Part of a small language model's weights.
Size: 14 layers, 6 heads of 64, MLP 768 tanh GELU, vocabulary 833, 8.57M parameters.
Each number is 128 + 24 x the weight over the matrix's rms, rounded and kept within 0 to 255. Layers, rows and columns count from 0.

# layer 4 attention query, 384x192, rms 0.133, rows 183-189, columns 0-95
[[106 125 130 110 128 114 157 140  88 142  99 137 103 141 142 148 133 110  75 117 141 108 127 111 170 153 137 142 131 126 122 156 175 130 110 126 118 131 122 124 117 138 138 117 126 147 143 132 125 156 135 129 136 121 115 164 130 108 130 138 136 139 130 129 122 142 145 114  82 110 143 115 148 121 107 127 153 141 146 117 130 155 144  82 147 135 124 145 131 132 141 152 112 109 122 122]
 [106 122 114 121 128 115 153 142  85 126 111 107  82 146 134 161 130 115  94 118 128 113 115 120 135 174 147 148 111 125 120 166 143 147 104 129 115 137 139 121 120 127 135 130 133 161 103 139 129 139 123 135 147 126 126 136 154 104 135 133 130 132 134 141 148 132 152 110 101  76 121 105 142 117 138 122 124 119 141 126 139 159 139 121 153 126 117 119 123 119 123 138 117 117 105 130]
 [141 139 131 126 139 115 106 107 131 122 147 124 145 108 138 120  95 130 178 144 164 132 119 144 109 131 111 122 145 108 128  86 107 124 171 133 158 114 123 118 142 115 112 138 118 106  97 133 144 121 115 142 109 131 156  60 142 155  98  94 122 148 151 119 129 119 155 160 184 146 108 114 128 127 149 111 119 106 124 134 135 109 119 157 101 104 144 106 128 129 120  99 147 143 120 124]
 [107 124 112 117 115 134 150 149 122 136 110 139 112 151 145 131 144 113  80 134 111 123 139 118 157 138 143 132 132 134 118 161 156 109 115 142 111 134 124 139 129 163 139 124 126 153 144 132 106 151 143 107 135 120 119 177 104 108 154 154 121 123 109 126 122 130 107 102  79 109 131 122 132 127 116 149 132 150 125 119 141 149 132  88 155 144 112 144 118 128 127 131 113 128 122 130]
 [145 135 117 138 126 155 108 109 158 127 141 135 153 104 124 117 122 124 152 118 118 150 147 150 102  96  97 127 130 124 138 116 119 110 146 135 152 131 133  95 128 104 115 134 118 116 133 122 136 125 128 124 117 125 132  99 128 146 111 154 135 103 129 117 131 125 124 134 124 146 140 129 119 116 131 133 130 123 104 142 124 111 120 167 122 133  91 132 124 142 127 116 135 122 126 131]
 [ 95 112  97 136 133 122 150 140 106 133 123 151 106 151 136 162 121 111  92 132 124 103 123 111 143 151 150 148 123 117 122 171 139 143  96 105 123 146 133 117 130 125 130 125 120 154 142 126 130 147 134 121 141 133 134 165 135  88 167 136 130 115 117 150 160 147 137 102 109  99 138 146 136 125 149 134 150 128 151 121 115 143 141  99 146 122 104 160 145 151 125 147 109 104 128 115]
 [157 149 150 125 138 142 117 106 152 130 145 113 147 110 134 108 123 136 160 148 131 146 130 139 118  90 114 105 135 128 134  86 111 113 165 136 148 109 124 146 115 122 116 128 127 100 120 122 124 103 137 131 111 124 130 111 123 164  91 122 129 136 126 114 111 119 116 159 156 165 125 123 114 130 123 129 114 137  97 120 135 109 111 159 101 131 150 109 105 119 118 113 153 146 140 131]]
# layer 4 attention key, 384x192, rms 0.14, rows 183-189, columns 0-95
[[ 88 117  93 120 150 131  91 181 107 127 142 114  96 140 142 129 132 133 151 143 131 131 131  74 116 126 120 135 139 116 122 118 114 102 122 142 129 119 142 128 134 124 151 134 126 164 134 139 105 122 124 137 140 118 141 140 148 105 154 111 106 128 114 125 132 128 118 155 128 119 125 136 142 127 131 122 126 137 128 153 129 143 117 130 186 114  78 124 139 121 113 118 111 140 146 149]
 [101 113  89 118 140 135  90 182 115 157 132 117 110 142 157 114 146 140 133 143 134 147 129  95 120 141 131 127 125 113 123 110 116 100 116 137 134 126 135 106 135 138 144 148 112 183 141 128 101 126 130 119 142 118 135 136 145 102 134 130 115 128 132 123 129 126 117 124 130 127 121 112 120 131 125 120 113 137 119 143 145 153 132 124 200  99  95 123 115 125  96 117 115 149 150 147]
 [182 128 156 128 124 113 180  79 126 130 128 133 143 111 103 115 123 142 117 128 119 104 121 163 115 136 143 114 123 131 135 167 145 138 138 121 126 142 134 133 123 144 109 126 135  91 119 106 155 142 136 116 123 123  92 113 103 160 100 142 140 108 134 121 127 132 130 129 113 121 131 120 114 120 140 147 141 114 136 100 117 104 134 123  72 147 166 141 107 129 129 135 131 116 121 117]
 [ 74 119  98 119 147 123  94 187 131 126 145 125 117 153 138 146 142 115 145 133 139 143 121  89 125 113 104 140 138 110 130 108 102 122 135 118 128 117 129 123 130 122 138 142 116 163 126 144 101 117 124 132 123 143 167 130 148  99 141 103 103 146 130 133 130 115 120 130 134 136 111 146 151 129 124 100 111 143 120 157 144 153 105 123 176  98  80 118 151 116 127 118 117 132 144 150]
 [173 127 156 150  92  98 177  74 129 115 104 140 153 102 110 148 115 108 118 130 126 104 139 173 139 128 150 122 132 161 147 146 126 154 133 127 114 119 125 137 120 150 113 125 144  89 118 120 162 145 142 124 115 144 125 122 124 153 105 129 151 137 125 133 126 153 133 117 140 146 136 134 133 113 153 131 153 117 126 113 118 122 136 136  55 142 166 122 139 123 146 118 145  99 125 117]
 [ 93 107 100 108 133 129  86 197 107 125 136 114 107 150 123 130 131 121 131 131 124 138 127  89 132 123 122 130 126 122 119 113 140 108 116 125 124 117 141 101 125 135 134 130 113 156 142 142 107 128 136 121 138 124 153 150 127  90 149 128 109 121 113 117 148 124 123 142 127 130 130 129 136 140 107 122 113 142 124 148 131 152 124 130 189 117  94 118 136 115 116 121 117 135 153 140]
 [164 138 164 140 104 122 175  69 146 123 135 146 154 110 106 133 126 123 133 128 131 110 126 163 127 130 133 118 130 137 141 146 138 150 152 130 118 132 112 155 121 127 112 117 139  86 118 117 151 140 127 140 114 123 101 109 114 173 108 125 148 135 139 146 117 132 132 124 128 121 131 127 123 121 135 134 140 119 125 111 126 101 146 136  73 149 172 136 122 130 148 132 138 123 108 109]]